{"num_key_value_heads": 3, "head_dim": 64, "vocab_size": 8192, "hidden_act": "squared_relu", "positions": "learned", "attn_scale": 0.161, "beta1": 0.95, "max_grad_norm": 0.5, "warmup_steps": 496, "schedule": "wsd", "max_seq_len": 512, "doc_mask": false, "train_tokens": 409100000, "dataset": "wikipedia_en"}
Each number is 128 + 32 x the weight over the matrix's rms, rounded and kept within 0 to 255. Layers, rows and columns count from 0. Numbers have three digits each.

# down: layer 5 MLP down (transposed), 768x192, rms 0.121, rows 5-40, columns 0-191
# up: layer 5 MLP up, 768x192, rms 0.127, rows 6-41, columns 0-191
down5:127132132126126119128126137131133132115124141139125122132119125129124111139125122120143136134103136128123120114131128122151120114133128128123107143130131123129144133137125131116126129134126122132122125125134137123122093131128144124134125137118128136120127127104122136128125142122120130125122133129136122111125135143112121129140131137139107133137126132121125121126120114135115117125138129117123130144140140121137135130146125129122124123127140124118105106121130136133129145132129115121117137103138136139137127121134126130138133124125129120131129130135132130137130123115116141144
up6:155127138119186095136145133087095123065119069151125149134096088109126135115135110085135141106178117112098119156141139097159105152133172156066098104120128102137108153123116113142149128168135132091139112119153131123123152145097130125146082109106138112141119074083069104120133173131124116119175140136129085128142123148122148157123145100124132155166123130105126136189086148118131098160179136150133100125118121142116137140162129137127126118124118118099114094160104118183156123130123178066119119159089105141105149125112110131140128087152129098111170148130087172133124149094148170056
down6:100131104112121118138149086149119146184121166092093116103145124119093053129142097151138108149112116137135136093097113159128137081098109109122127126103134123120166176160114115118098147093188070123148134159096103137084117119156158067148150134127088129118092184128150162126168069080133156117090118095129114116127141111138128118111094098154104191152133119105117146147154148129128161088105142132070123085133126112097075090123079126150131203120114134129104160118165097112114217159142100116167136105092160143146102101152140120089121142114122152147101131163120074161155134162114112130
up7:182108139080152117041139107152150090164100146075114155107115155158115084125174179120175120139140037153089128129084151055204126164144024132039218173122118087140183196198066104152091115064105065098108126050098113119130131196081255114158079038130122199146084133079143094182058164142136121130081203107117115050071011134130146115075138158062112128027129111136064179086119156126134180110091113107169100082194180149043107149134101155020234116130143104049232134216158114101155069134113155090136098180203126163079074062165090087212027132157170091216123159107102084134145103128133038148
down7:128162107125104128150109000065170114154117107087131117094060011115081158078088172125103034077091042079121079149182179103076046084101165121160215165164153101127192209181095177123106110159025113114178134065214137139041138096207149147154211157167227125156146131069104130157087057159148102210102157074174217087224100131090209145132179127101136074105167116181107139116155147178000141022128125063138196114132117119147088145156066101236132184147159057129170113139113103126041143102044074131116098220150054128131228175255091137140175103084108121120116157147128158134184120060092114125
up8:126129119142156126146124121115128124150147129117127117135119114127148120110094131133134124124153125130095126115131132125140139160151097125111129119131124126136147134170115128122160105123107099137115138089125125128138126139121141104113124112118130148108128128107126110101117126135119145138133137130129120123142121143119117115139139109114131147122150130146122118120109139104131130119157131115124123113149123142120138137126119149127137133121112140123136115153147116136133130119130118125146139145117143117113108134140128127130135119139141109120121131121112131131160168125125128150
down8:127155125133121133132105118128131116134126147133136126126134138143136119127136140149135110113111137141151134137121115131123122122118130138146098144119136126125141120121144131132127113132150142120126138126127114128118132116157150126119142140140130127112114136134116116134148132146123103110131125128112124123105126134143130142110127101130134126128125121106134145112110123120119135116129138131150127114140141130133140138114129121128125118142130121125105139118151120116113110127131123140120134121143136120130141132132150118124133147131132138139141139152155116117117123108140114131
up9:153133124119156123129114093123140132145111136114120120120122112135129120108138147109145127136134123120119120129113139132112144162124100117112135119126135139134147125160124126137117108130096114124104147120119131124134146129119152108129117122116119124134123107117135118130126109105143154137111135152126116123134116148099136134147124129121114136126145102133118143124103138106134119138128121137134134110137113145123142145125132143142173129138113130127144131147130120132153129120127129129120134138115144088116138120147128128118110121142134084109126132125142138135138143117129125122
down9:119126123121123120142135147131151132117124139127113133121135158139129139134114127139131134120134138123146119136128116115129123134112131110130138122145112151114101127111113104143107121133132108128130141126117129114126137130124113129136139130135135131121143130135131101116128134163119148142118146125117155141129132110128128127126134126134135135119133117122119135138120106143131114126122141117136139136114105105122135130122130113123132133104123114143153137155139152137111120132117139113103123138140134109115111116129130128124136126117126127127119130149154111134126119142143134136
up10:131131125106150132112081121124109121137129117102124136118126116128120095113140147133174110118135143125119122116126125130134121146145089092094127133134126108125143132182104132125133111113110103133114131081110115142132105140093129123147108108136138123113119100096125120095115132101129140156108147151129122127129127137118128105149114127110122133130133120146098141136116154084147132127130139146128108117164131132142150122117118157114137096126123133120162128152144123125139153139128133115128134147124169108111136133151115149125105111126135071130121146092116143157161142116108144107
down10:133130128178131116113128139133129111141168126108119121146140125118119126132157130115150157101139129119156119128117111097122116133130114117154134129153127149131144124149119106117130145118143089116144129119109111133097133125133150133130119107093120133126126106146107121136127137132139127136132140130131141129150162122139125136121126100119138109136129133138129134115129133126101126149106119128127134141137116102116118133153129117142146129102122121105122131140123098132134129124107119114151138151136131094128118160149117116138134124098105124126117125128147130156150106118126134127
up11:153131133138151139128100115123136106130124137118129134127138128137171124128109132117142146130129142121130115113102145136139134125147089115114128126125139097143150135165127123123121134119095122127124144110101104115153140140114128111128090105110123142105112108119134124125119135109103149133131147116145118125095127151124114115176112116107128127110131112140126139109115143120147111122142130143125096106143130161113148137132132137136136119135099148106141112138127099146135124131129139147114117132113156092125142134148137146122125115145117065129149131109119126130127136091150130125
down11:123114135149111119139150126135121153114129126130135121118097134141138129086116123127122115128116126117142121139114135144125125112105117133126115135139107142116135105119121125118110127145118138103143120149128151125121116157125130139104138136128142136123138142127132121129120128132133138129144125122121137138127141119142129133126138122131101128118128139120148118127124122159126143125120134134126150141142140111128112139128136099131108122126139144136115121112128127116136130129137138129098104100114111177123135127119133105146135139133133119136104129112136116111119133131117115124
up12:151116084106104096152102128128120120143142149063083151053113157163106103099063111089147162123141141121123089110136120140163079165141112165115135114186113159095190129156117121155138117130118114110135140104113132079132127110142097150082095096118060075092089065136145108124147125130081129103093184104096129081092133136105121120147106176124075167135149103173143151100092167115156113151127113178145111144135159087112148173125152100172134156154127092129127152110156029173162148125137153113124083097079141110109130121143223096188190124112166109122177118141120148111113138162150096123
down12:083096127089155144151135211203135110199146128095116125163143148182105123135095097113101115127169146120135093150153092130102096066126187134133101075145133167127155152103170145104186159074183129088166136081135082164121154125192129142137116160116107087085127167094117114131090083148070154132129130180138142102161126148153152116193185164175141168075139117154178137093126096111047135129151092163181155130060139118087094121088187154198057092134172147102137121075147127122111140114098092137153086128146144106112152118087168166170096082094098090109094144152103081121151113102174046183
up13:142168118075109110128105116144107089140115111156137106097112173112174093146126152165155165117135198171091169118137088142125175129229080148150142122161120143147181085172179156153191144157096142169125147127143132130121094082114143168121124188103106208051161153129094111103148121106165202100139076071109107076121140158062168146100137162123138149133187117120108177137108080108171081090084171114086127154155091056135135099125147115180111155115106111100178111123129081169169120097118175131104167166061137094149102178157124152082163114066145089147133125076166175111082127112152180128
down13:067152114141099134136129175128147087176169103148173171138171130157108124087183145036176182152127174126112124100082093119147113114165132142085113132119164082064145170091088061180170106090190125104189145140101091187107125135145095120152166161110161085175208091063106161121184156181105092147211159157117125154082152120120093114115110123090084116167022148099057136154145163095152169157048126124110144080171130098159146114081148122137123111086120108099130152097098159156137112143132070127091118105076085138152116146136159170112128137149127163094137135155108125151132115163146166148
up14:173086148077112086083046081181000152168225183096081186127125137155119135133098138044200222175120116165146168142020078187175163128172079094121122118145149096069142160204068121157106072101074179080206117103020137085140136107145120080162117115113114112127067146155109123185146110160153078136113077125104221138128178215079187081110092223101139183137173111172146106218136202073105138100138172168154121073193100134104123233040030134132123093132092094135096127195098160040178082052079110104175136092084118141078079164188195042094128124119188059117255063051181081138123190116115200175
down14:155201144172155040150176195174113125090040170166114000099031089157138150178135078076045071119130196082252120147144141127123075137156115176109090182084124133166126076087082094077101136200164130071144171152198157134116126182091179180127171087187152217213077118122068148137086204097136120130046132072135077097117086095208070154165120135118083095129106073091082129088195063075146075128146095000064170100082156110158189198176164156074115132069075105102109081112098187148128132191116160116131147160207130202175141112125054182150093120220127178112121030128119195179141134088115111059
up15:137139136133131126123127122112123116125099126135111126129121133134134120124107137096130135136124157119119129105122131106132125142119101121103124122141138109136152106185127114137152118139093097145111122100102105118144133150106129122135108123125117131099110121122117114131122117112124155130122144126142116146125145134088116126127126136119151124118142125153117145115111150104163150128138117156135120118139106145111147129136111141116151112136141137111140126128126113125143128110122132144109128124109155097108123137126124153126130119129120102112143143121108142145127140115112127124
down15:121116108130142131150121130137156137109115132137121130123158156110105142123143111138125142155145133133128132129120140114127121146128129122139116142122123127111149135113120103121135124144139137124120143115128114142096155136146117128122122133115135128136153131129102114125113134118127125127117127135138122135132127105127116096114096131141098120120108114118119129140126115108138124126156136123128105149118116109121115150143115116118107123141144136140123114128117137131126121140154120112120112116120102129114132173140136137126139125101142127139112129134140102114131110108134116116
up16:180129180144102120152089084170061030132113112151122144102092124115110115177173090166118113108085135096150173119133101147079159199139107062140097080147116058159123163145107164131158130073088145089120143099023139171173205150151133110164148212133116033061117115136132158148102114151091114115141144136188090199181142096186109105050043181161088129141158065106046141147172116073075097086113122101065065057146123140148190202181066208130174182134057184121134132123186099133145106099107092103127142118162143034130152127151131126074089166071103129135146116068038016078113142111172155167
down16:171153116183111131111073128151148120081158142140091156165090130169110101184128141141087000052079085126134167127141121070114104227070082102061145092196140115126222165116147209094147223087059117127104091093127103113135146090130102121046057063156166174067119124138175164176174147122152135105129069114082123124110209146102103079125094129169192136173155153214160097112067126179177116125142045096157131103107145132089167202098144097064074092180135159139158200066097089143077151215143104070109106160200128094123093101126165167108069133189155193086105135139112177151187130096121172096
up17:132127120132135129121132101127122121131122129092126129128126114133133104118140130114137132138140129125132136104117128132151137154127088115121118115127113108137150132175119122133137112121116120120125123094115120132134159151120149136117100115138136130118127112120125117141127126118134148135104154144141103121136129155109125117135118126120123132125145128156117134130137144106135139121137126130135108125142114130117146131133134130122171145128129131114133118133125135126138126115132138107128125153124141117122104125136140124104136091125139093110141119108128130140130144122138139117
down17:135130115127132131130109134148121123130143154096145131144130134122105137126118122137126125125131128115114121124117116135146128134137133121120139132138129125113133118117132137133138144105134125121126119129113113135127122117110133122132114117137118145114118128131121146132115122130116144135124129127131121125133126110120162120135119129133130139116131127113132136140120126115137130125140143131144125143119124128119133121133129129133136133134106121120124134134130125115118128141139137126150139129112137121130132104125115136120133130131137133127121113136127139116150121122128127121
up18:180103125148146112123151053042082137160129128140121128098136156057182071127106182089138182113102189151145178096152107142169128066186083100135085127109194140195157105139135152185173124132090121127157119121171090155151042103137129119158172147124176138099154161155126105072138145093129152071195151095102107164144219126111159088113142187112144132168143145139129202177114142165090132144159220110150122056107101111143181095140096102153115098151175103149131073178137050085123113140113128077083072172146131107152048145139120144189194117118076076122123179147127206084180116140107117139
down18:166110128109104178167150086098156181165196090173163138097167114084156120197128159084103125025142186114174152128108140075188127100130086100111189132159186130138094170106078124157083161078161162104118180092159161163145179187178077120139172173158149147149141210068142121113175133157138141117081186136148133165126131145255111130107133136161129141087105089025131127090188099091185112131077108045127075100132135102082106167130099139138053184109094197082153115133117091174075126094130136066105133168164092081163194080101109112131125200139108142136123121139108191210213134202180157164
up19:141084111169143153120122055158099065085118111089151152146149102128158144135114199051181117104186111104116181066157088113202129114145104113057126132147101134123149118127139182185179058148074157085120107109131096136127145248072192102159027058107074139123184094098179083133084138143143147166060110139128118138159153209109136089173124173096172148116139144149141186130186097096125087110173146172153123146118144104186114139145084100099109110146050089096107166140123102145113156100173130150085083156177124161109198140143074194148092159136212128126152121058116151145153156062086157049
down19:175112088064107096132192138134144154115123140136106081139128126177128101176119081141101164112124162141116096166116117127166113083106134177165160164038151086166129105130026110072082117148111097165180134255162168144133123070110128157101162040129213148163133116125074127109147130125141149116159148075123150125042148128125134167149089131110024069097161162150097086054125123129094072128135065103081154085159149054130195127135131117174110128135115127147103126109002166133129106175136137121112138066165166063145184164157091173072162051140102207255154143106118124154108144168130098090
up20:201123157179146126138118100175140120139079109085124177105075126141087124071117167017147172163160123100116089063145113100129127168141078097070148140075150156108147128162151114149122122147096100123159075143130125130140237157089137164119073122047125059125056180123073111119088127157160142233134145110125121146204167156151145135146179159121133109115104103123085173096153147131121095122122121111115038102185139136107143138216105086158168122128100134177138114138190077161110167133152154090168082173134138134114129101167117167094100139145103136114145169102144181171118167105121149122
down20:118129156091192201108091060104071122116142140153192136169152140090140111161102149109141058095106112133144150222086128087099163121086085153138155116133093143135188121186126070126124206059064145112084137070094134150146084081102125123126144153173135056122212123149150139159117057100087143095138101068127137103141080146069154118129115172088133117166166068095142150121099167094133142109117134176124096077073147156177122142103160164136098094093172104101118145197114084110130128148111074070133118167150118119132043151097175183102107151085132116149162140120147132157129097131084193122
up21:160142059188100090039115116090101155140185178097110117109101041124166106079108095101154104087109138117140124105096157151131091144149132113096126097116126130117114086120090087141089156105130159074140122069093137128118153130090100158162100158053082161107106097103125155100150061150107081133115128103143103158131213222134114148139105118121137199073147196137123141209185157102138130132114144190093181145166088185108165169169124104176190102111136137135187075088167134152140133191114150126182134077130162092155088148150148087135092091111115099100148118118183144165138155153169095147
down21:145049083071117125105112092123145172125179137085158145154172044067118163114146121121144176059181091161135174198142112163128117105128195127170135157156119156168176133140149102098121134155063150106106142161095147139107141103191033132103094216084147113153130129168165079187135085108062148130187098119138124152130129157128076166119098136104131147146099136153183147156142134171091158164073183155096164099100164100115121137143088104180116082200185071117147138142063147119183161117119140071131142140143115062145120153100110162129112144084144187097124071144148159121142114143165065167
up22:151151162063066089089125087100033182137133114124133188126118100136170104124157201057212134195209168137176167098108094167111108103141196088036052199067096095138163026157049125103075085157092147096194110061161139045104079118134172053178129080107088155067114074096078154085155068108195141135152091114089101171127168132148162105172159200069159179113235138125103164112073162131106132172114048192165130076139138148096121163080023165125144105194145066133070181080123049087155100097158177153107134102085142155112137146171140152071182165097140058069109096091130117162171132105170186078
down22:090149173124068111145181105146071074139068059153116195180114050094102242115107114114204130103227181182184166177123170198071140116189110153083090045156107160146119043157138117196086085206099089133020113138114111117132097112094136129203065112088133105095160098108141113170185139076161179125104120119155100156099116113119091111143122114056112109131044181146129047128112050189104150108134069177099133137157143138207107140178074165182177041186076113113122248131090132136134100108084103121081077103115058156084126067141199115198052129133066098201118075093154149105103129195061131086
up23:142103132129142113133157107107139158149113127149103169134113072133101135099139192109170122153142119123148159063122093065180104142116050154110118160111139123131130144159135157118140113122118107093153063120106068102172097180135178078136063130172138100153105055081148109135084142129174140182141087163173120101135124102103117120180134127094115061174144113111134070154126178050170077125212125184168057116119089134091109163145083167093138069156091119098124111209140124116136123119137070087159084194188201131093150112185124150141103131120102076118134159103099182048163119095052171136
down23:134182167106079168104132090145120149122116074146081078064162164157125085151152145172074083159106126128129111169115117135074154126143159094107075090088082130151109202195123116148117143180146157194097165132083182140084158060172136126090133108118137170161196140124141134145103171133162025155087147118023162102136146153155128132110106139160104200158113154160133138148128196083166125139093182206052108156141171106149118129145149087120094159143098119136145180146160099138113128061152141114177124128122142156127162055116140142168196085170166091140090151142160089152067135113145097144
up24:109062195151150170079142101143079104150092147006113098027136133141187017169157093124143161201072111133144179080149109089156103172128009050028093116106182146113130097193139130113099142101068000092170085102164096129151123194059144073221081131077121121140098169078138019139165098096021161139102098124117118039155153160180169085218128164131082116079147088122096181113051125152075150150116138093128050130151156190054186111054089103188178106084139130135045111094130045126151115181183107067225062161130101117147079132172128155086152109106140121128086155091052195102211185069043111150
down24:097112115083124178146158132126101188189022156132119109182105089147064163070189096130128115109049155083154147144145153082149157100105069212174147145142096102101169175178095139159123188151115203092119111215144131181094098094131116087098197224169247079044122146153201090102197108111138144137132086105171168098143146164074209134131119174148090212128168122153068119135086129145090162015070121078162149109103192156204118098063018140058087140039129159171098122221000188156102136089151110162110162100093071151109120176150052132163165085137098122116110036140160219092075120123162161176
up25:126142132116138116136128092120116121128124105113123118108127094133157097110113145106147122140133138128136119122114136112129139144125116129110132092120113126110143113147121117128126104143091134133129127105134135109120155141114134129141122130117124137099124091082108111140111136115154127137124119129146108157130127146107121105129117110124134125125142119130109150132128133113138136128154133143132113115149095140134139129119140118131174137120127171133143133119164111140133124101123134128149123140128138123129117130135117141113126089133123100112140121109124152155132132113103136125
down25:137110127117117127157126120136120115123118115122105121128128105126119126137127137118123140134097127147133101112160121133133146102106133137130135133114103115114118117134125133134122123122123134124134134104148119129139116137128119137111124134110136138130137124141137117138121119114113120126122122145129161112122117117123141124118127132125123129141126117115111119131111121130108104120138116127122117110119129138127119143129134130119126122143137132131105144133153145126114118101106138128115107129146122133116119116125122130115123120121129118104132132113144143121123129121145151112
up26:140116133120129117114122115118127130135122135121119134120120127122135115127130126114147134141143132128120124103120124155149120129142097141124131145130136128122133115155127115130125130132116107124115120099148134124139135122128124120130118129115140127116117112124108124116124134122130132127123128135139113130134135131103117118138132130134131127130138123126094145146131149128141128141155131132136120109136130145126149129127133138128129135124129139137123124120135122134143129131129125140142124143096160123133129115120113129126136117130123115132135125123111137135130136117112132121
down26:129136134131127133129135137127143132129137134129128123134132121125128128130122120134120134124126137134119130125127121123123128125123125126129125135124128121128129126122132123130134136135123131133127130123133140124132128130125126129132128132132129133125140131135119130130125132134124127127127132129124132133113125127127126130121127125138134134131127126115126113126129127123124125127132129128146130128130134117133128124134125130121124128125141128124123127119121132131126129132123131131102122129123132134113135125138124128113117130126123129126126132140129131125126119131125120138
up27:225124177145061147099089098122131164139123114134159174179066103141206119102144167100126232132141156129131083117098124132107113112156147132093187113052036115146175082167097150198144139096099134137168150067107103112117118205140080151119131163119126165115137186083142119208143181184096100216160087083047154121131168243117096106116138158108091108034114061068072194194123136114114119093156079166126135122231121147165145203158035159047101117144100200037069153099133120104137065103076122061084133113076127183148188070084151149142121102078214065088134118018138126145105183095056188113
down27:132108100135111112106044180074172171106098037051177179139144082109116102056084179116128147218035048151133130210075163120099034117153167157115189224027148119206132104034234150099125078138093193124151169163101098136127104117040126068111202193145090081131034149101096094162048110136049022105154092191111094223198155142129175157105169174163140142124127115120126032127111134103107112150154098093193134120150126149123200204167083152186110134110122118124143126143066175143120153119099171137037143125137146107164196176105162079159110161096126169084103148070144167216064129103216110131
up28:149130134120131120119123114126117112137126121128132130129132124132146122130148140119142129122126134137119136097134141132126139140134112133117116129118141123131120129144126131129126108124103096129121137112120113110125126137109139128136115123105123135121126129116128124116110134140135145118118132156128116130138123154095118097124143124116123139123137119132120145121127146119142136140131126150122109126142130154123136129130115136139147140128128121136127115132139123126146129113122110124137140140131145111126137128129126126122134111141142100133138119117119142137133138119132131122
down28:128127130122129127137116137132132131126137131126129130130128126108123123136137128126126120115118124135133123130136124122133123114130128128136126133134116125129127127103138137128104114121158118130116131136127123135123126126129132131146137124126111133137123135120136133124133122132121119122131122131134123126132132125121128131129144131126127124131137142122144125119127124133136132128115130133120139128124140134129134150139127134125126126140132126128129132128132131126117122132132127125133152141126108138145118125125118117144128134124128132143117123139124119122139123132136137133
up29:135117094204109113145133096090104146114033175009100145168133185178168094126080167154170255107065204127075195155107124176109123059122103128122128094073125120140111118172160108138120067075085159172202175094148180114093127149087126163190085145145158082102095100172094094094122106169135121085121195109176090099080100158136069146141116162096100180121202139200066157092156100117127130068116179161175156090158067111171154099127085080103182126123096044057152113086090061109138092079059162058123116177114216084133063242203104058088140185162218074146172119092202095135163121117127091113
down29:132072090151133171154149138083102172071097122127148144151134144125175152117131195077149162124164101140216153178192144224033109139058160131077122123067198197088088055138140132077169122135154183111057085226104135171131145094114067125107107068151159090134106136083130168201115104020105181136057061157176155147153161076121164181106189150230200115173117180155118134145127143175128119127026111125143155108051177089132222147146105128130099062116074110142174151148140160132178135102051166090072209155179105088168078178145120107176156089104081146216147173146073106145158131115059164128
up30:181151103146104172000123081196144150068134091090104163057131079150128148110207207126220183103129060109183154091154134115147124132126098053077107131145180061113107086120142093129074107136084144007153115082153101158138116140125091087126072127033104130072142142116084078079129137093122105129170180112081108090159097194135117124147171165114064170106065074116170173119099197129086052187176049183115149100172201153003120140070063097129109169136019117234114170152123152131216097138075224159045140173121106128118152204168126137138166037137050084101150164032113095178120149117177097112
down30:034107090122147046185089079116148092100116104175146075176063117009116103154155179092117114068103091100195152150122138116073132060232136152121189242140244113049089100137072118064087077111158137125202139133133154106082063135174084126072142190135027081082153110199168101115181175102067161153146165116066095159199056216078178086176159151133115163140076143122145143126103158140116168197149110077101140128164159136150102151104074109140087032122082104159166089150185144103165128019111133147153148115136120148193074176129170069149138127107087193138110089076193114122123113151208052155
up31:179133133126137127105121067107128124138097121133130123115137134139140112107132129103136134136143146102089129133131156106132138154137081140108093132120115129117131124159126116144123136137098115129116116103124113131126118150099128112130098126114131109127137105112132108140113117134155145107131137126123099132130151132119109125150148139114123141117115127141118139120117141105132134146147148133142122137153130137120151153127104126117154134129117135128144107143129101136124149129130142102137145143117129107126125132133128123140132127138140118123128126117131134131128132124134140132
down31:115128135126115130121126131127120120128136143124139128112136139165121138124136131128136152123130138130139144118137135129144120150132136124117128113106132128127131123112113096127144115129130120130104127134116113139127132135121116121144128142117130131129163131148132127136134117139129147127118138120105159128115129126136130122105115140126125143133128131137119120108126116124118133124125132122113147130128123119137132113105147119163115139109125137125117096135128125125126135132120165132130118146122122101112131140102114141110141134122159120162115152116149138126107118126122140149
up32:087150091110159192103138106096040055101099179141102098151109150118188137123107144148187082132205209136101123127091113098172107120204114154123084089124151121118150136163137129155139110145095152089148149100123129160087130181057152101122115078126105161135091110089141130111089077119130083166112106122107083152146079133144116113135129070122162142140105085145113118149094204099108144104210081142198123147183069130117132115131053148068121103176068134057177085126081114120185154123123168137147091142160169141051118119189155120145038089143130026104124180079122118131146121086124155128
down32:107164105121056107153173094146085133135159148093148148130095119140134119053168142119191042116155075159211129154153153143113141109140117142069167102124174080092136136136096124097129116110128100093124119226069130178062128104166161133175157136125151109091189169151104170142098126172087092041108118095131170115092183157137157158135088163108107142131099169146173135178154124098098233104154139158077158151134178099120108163106135136112111156144088176132111085087088154165159171111209109125143164144194116214150154102111094148127117127108066157136128136117130180110125070186141134120
up33:100192100148152077083062121136130119079118167158178123105157126082139156072104072092135208113110172068175167093126176088168096162170120148102184152188044072063158080161147019166192126075101181125056137077141152146191146132112156167137154151160134154103109127080160067113142108138089175127168049183134050124124139188127132142058038194169094139073182099107076122092107143124139096173125107144145197114084070143122153138152131158079224185075096105077175155150199096126148109179140121103097113128120131107135135058126146190107123042124218111167135101054152119145127167057158216174
down33:145174075110146158157075123166168125054048099109160088089158149071159129099185086117158132147161110209123180145163118159059121062040178061120175133086176108116118164093161125101196190117067117118104154132162120126209068127140167162117152169147164144249058083138082100155095137103134171127100030069107143069119124122101127173075117103156072082057174118144217134128182091141144176108055127137170162154146150129076124128160052190065088131097147161149132106023054107135052068104136153070130112160157143095134021092189138149071135134135130066066187050053135052141130118134133129110
up34:161182175123103160114147092184137152140143101105143119167102121144115067114118146113206175142125049194148159067108076000110128126206077160082105118159143062083157157150099144098123100134110121105117127101172139164093167087131164146085104189103163120149156161090127100112164109151170126165168099097218090090139129180138175149130112136120106121157182146200072159143153183095077106183087092126082061115130140165101122227136122151062120067141125157194134131103136149127113103099156064188126078114203102161124076159146163152050122134129111056165149152084137076149220192161109160163
down34:109144205152152154153179167090151076218119110132147124137118151079079137085113129154153157151054159085181052148137063110115107068152096151148107100055124096167072073098255100186104080130123127111146125106136102116131086187133133106113075136084164096138140155118191087052161105091093075180151128135124134137127117163066080114155165151143117129126106048138176176213158111125094113141171112156125101159140136066109095169153145119145116056170151133163036224129173064173172057166077133136173177111116159117096011135081073144138099147136093194142020145143156153136123121111079115117
up35:144140131124134116122121121143128112129122134122134113129129119126121109120129142129142133129132136112129125114129126128139145127128115125113141133123129114142153142148121122136146117134108103136131131100131126122147132134119139128128116133133122128127116110127126127140137140122129147135107131128135108112135117142118116131139136131115135138120130124130112134136106155121124142129140123143136118118138116132124141154122122137129138118120126133128127120136128105125145132118114128121128132143127140129129125126127128134110119119134140104134119117114126122135133153118129126115
down35:127126125126131126124122137130134129123118125129132129133119130123123122141131132137131138139134135132130140131128134132130110127127131133121138132128129124132131121129127133140122123127129125135136120125124130132122135126135125123124116134124130121129126130130128125124134120134131132141127132123129133123130127127132123124132135132129128132124124128126122129129138131142123125131134137128124121131123140125134122136130131131126129127135131121120130134120131132121131131120132123117130123126127123121129130137131124121124119134130120123127130118132122120127126131127125139128
up36:085107161134156188101069079054128136130113098124108123150158080150166122124158145053127124238201181075055086058061116120157098129074127103131085151148119103178212150174092108091170115179091051104178100088190095119093120150116113188135118141112109135097077108202093121062148081116180175104165126100114015134162195118139120117180139190103184150142146107169199100184138191139164158132161192164064101140181126138178149108158067161107099066210205063068034097114120094110137113148175192138108087130098221162132132221176169163194157061091088071131165180113181167098187160081132187128
down36:051149202136100122096052241133193143198167100175147166165215153128168128139177108084108152155218116109141130186155118123136076153123142223086122194181134162122188127192205108123131061083156099072187126171116104112193156177124136210066110147167152117099112111180168114097152208099095155142150171152107112089063153173124099134083130173051129195134156162046086121173123142124118139180038117170105184124112129149166076156183137137021049172152101090085122108139128128097134157138201064214064169102096161142117084176180182088145142127138103140147164105138147138037152107104113167164
up37:089162114125128173069168009158129108137113172162119141097089148082130148082067124119175076098133080117135160121181227144147236129133023104086082141096106125139124045167075064134075128138104117080135203095126127180109166120123165123144136135127185107121104102074083109047079076124127149149165118178126067137197090099097184159171097121124110132158127140115151180187104157041115093088171119164138150133139133137133096200143113124060108128158087164145091196119140130108100060187147123086190099187037229140101175107183063143018118143135108095134088128091075122137090163106140122131
down37:172091062081071097148100125080071161147069128090138122167109152106121204153050083114137146121143117170182123084157175187137032163162215105147107124096154102144084164104136157141109158089094161142089128155173180063150107154137195129175085062125090044112192119178163149133152147060091129115159122116146129136147069087117102135163113114148168132169084086108152185129193137128145155122099110137059105137149125090130241141137146201217063116111115105155131148129180162105143110162114120049160105137191053133180114148103108129131196197076031090092104186209046171103142088134043123172
up38:132090102086113060144139044130073082114120104090096171137170164174188098160158088185130139171046119125122139131154203168146173091148132154167101143072116105180102140146095182095128106126091068131130118110224098139112129117073100149148058154081083173109128160190170122142190093053159077197156180079099065159200178127129087121129092122080072149064221142173137157104068140171088140104150115103093176076160093124123232126122090074093149071126162135155097037081121103092185153092068207078143153099070146114056103129155119141173163110194159114100122146133139176149170172053138124155
down38:170123118110172065082126086167195121096126182091084198117100116138176147114173079141118153100163172125138115169162112130094103132061179113140137162117150116140151133118150133116163021116107106133116121175098089091204163111117142076127136201157087159115131171116161085122067149075160125158194118096101172113134093080139058132167185123155071149082175146120115124066092131113088031133074058198153128073043170083172138070096146126099126081062091199140193166162042121153121081053047063110133152137041095138178171139111107133110101195055154051084085142133124078149138086167170105136
up39:186051182152237093119135082109099072117171135070189106119134104147114136138117110122147186180162190095145161112177105068162101110065050124159090130141155108163092194173131132155095141168093105045154066092158071143136145124050133097185143114149079152131127174117106068127129132175090214151113146094121126108127191157186096072086132136162085134115123058091101137161074107179178165116105149108063070085115121118072160148074065096129111133133165109126110161099168108124109155115134121046175118177089110122184182173170139140178134079109150116109157137101114208077119161097097101102
down39:079114138067191112056175098069099173081086152101171102160187171064205119082106106160106148102159130154167105187156109078120109106095091111170124096183110128117224089169154135136109142097089175086171175126116111114109107105103164101173138145132211101070104102131229071131152089176091094124075081068105098115087098092116097098196163154104060108156133137077074107139158123158120112164126095134156179146117094070150131120045096140188167079089145175039126160077123135122058169106124139101119088083131119172130135181135106096128153110159181140105150208122113130128074123103156106082
up40:142127148167082161096091091190123134142115115091084098049088058171106147115153136102133149119171082095135162128161143115117103207071092120072101152054126128065205159161070088089113121163058000131154105146091124083142183148093190067110107095077100105097135135111152056120120163073132129174150148185119109129119197127159105098156128092112074170119109120107096131110149198111147101109184097128141079086148097201092173116219111086187150184088072090107108088150178154140178205223155116122173144156099134141170135068113093135155058037169141159061109151081078124125138122060090133168
down40:125164136149145176102151165184087167158081152148165152171100136101129236126108112088087170109132145150139084165108100100137030164125128144071096094119150149138077080134116140152102174156055171113178144255131137127141146155131136183090095077144147157142114126165078151154123153124100140139066135034144146124113127138112131108160126126087107088137136114073088142077083128146121130087163064110133091094186107076151090107075054200123053080127083137188083080112146095088121141129132066097161102140194126112088141183128150150112092104110150191124164119112127145141170121118122189133
up41:154101161133160152084113137092140111126190141047132194157097144117193127127086135098167140119129161095144126174144130113142118115168107175056152161176158105131123096148159152134101108155071112080149111128113097063171145167113148158095054008067088114139144034082107119095084177172104158191148128131157156162165194205099182167186140095077075115144127097156133153151125076074118108142093089140129116117149140147132118163163134089126118109139096106062098159088111105092174107092109182123114103192153140116137064182110178134145084120179129117138161176024138172082118099176124098047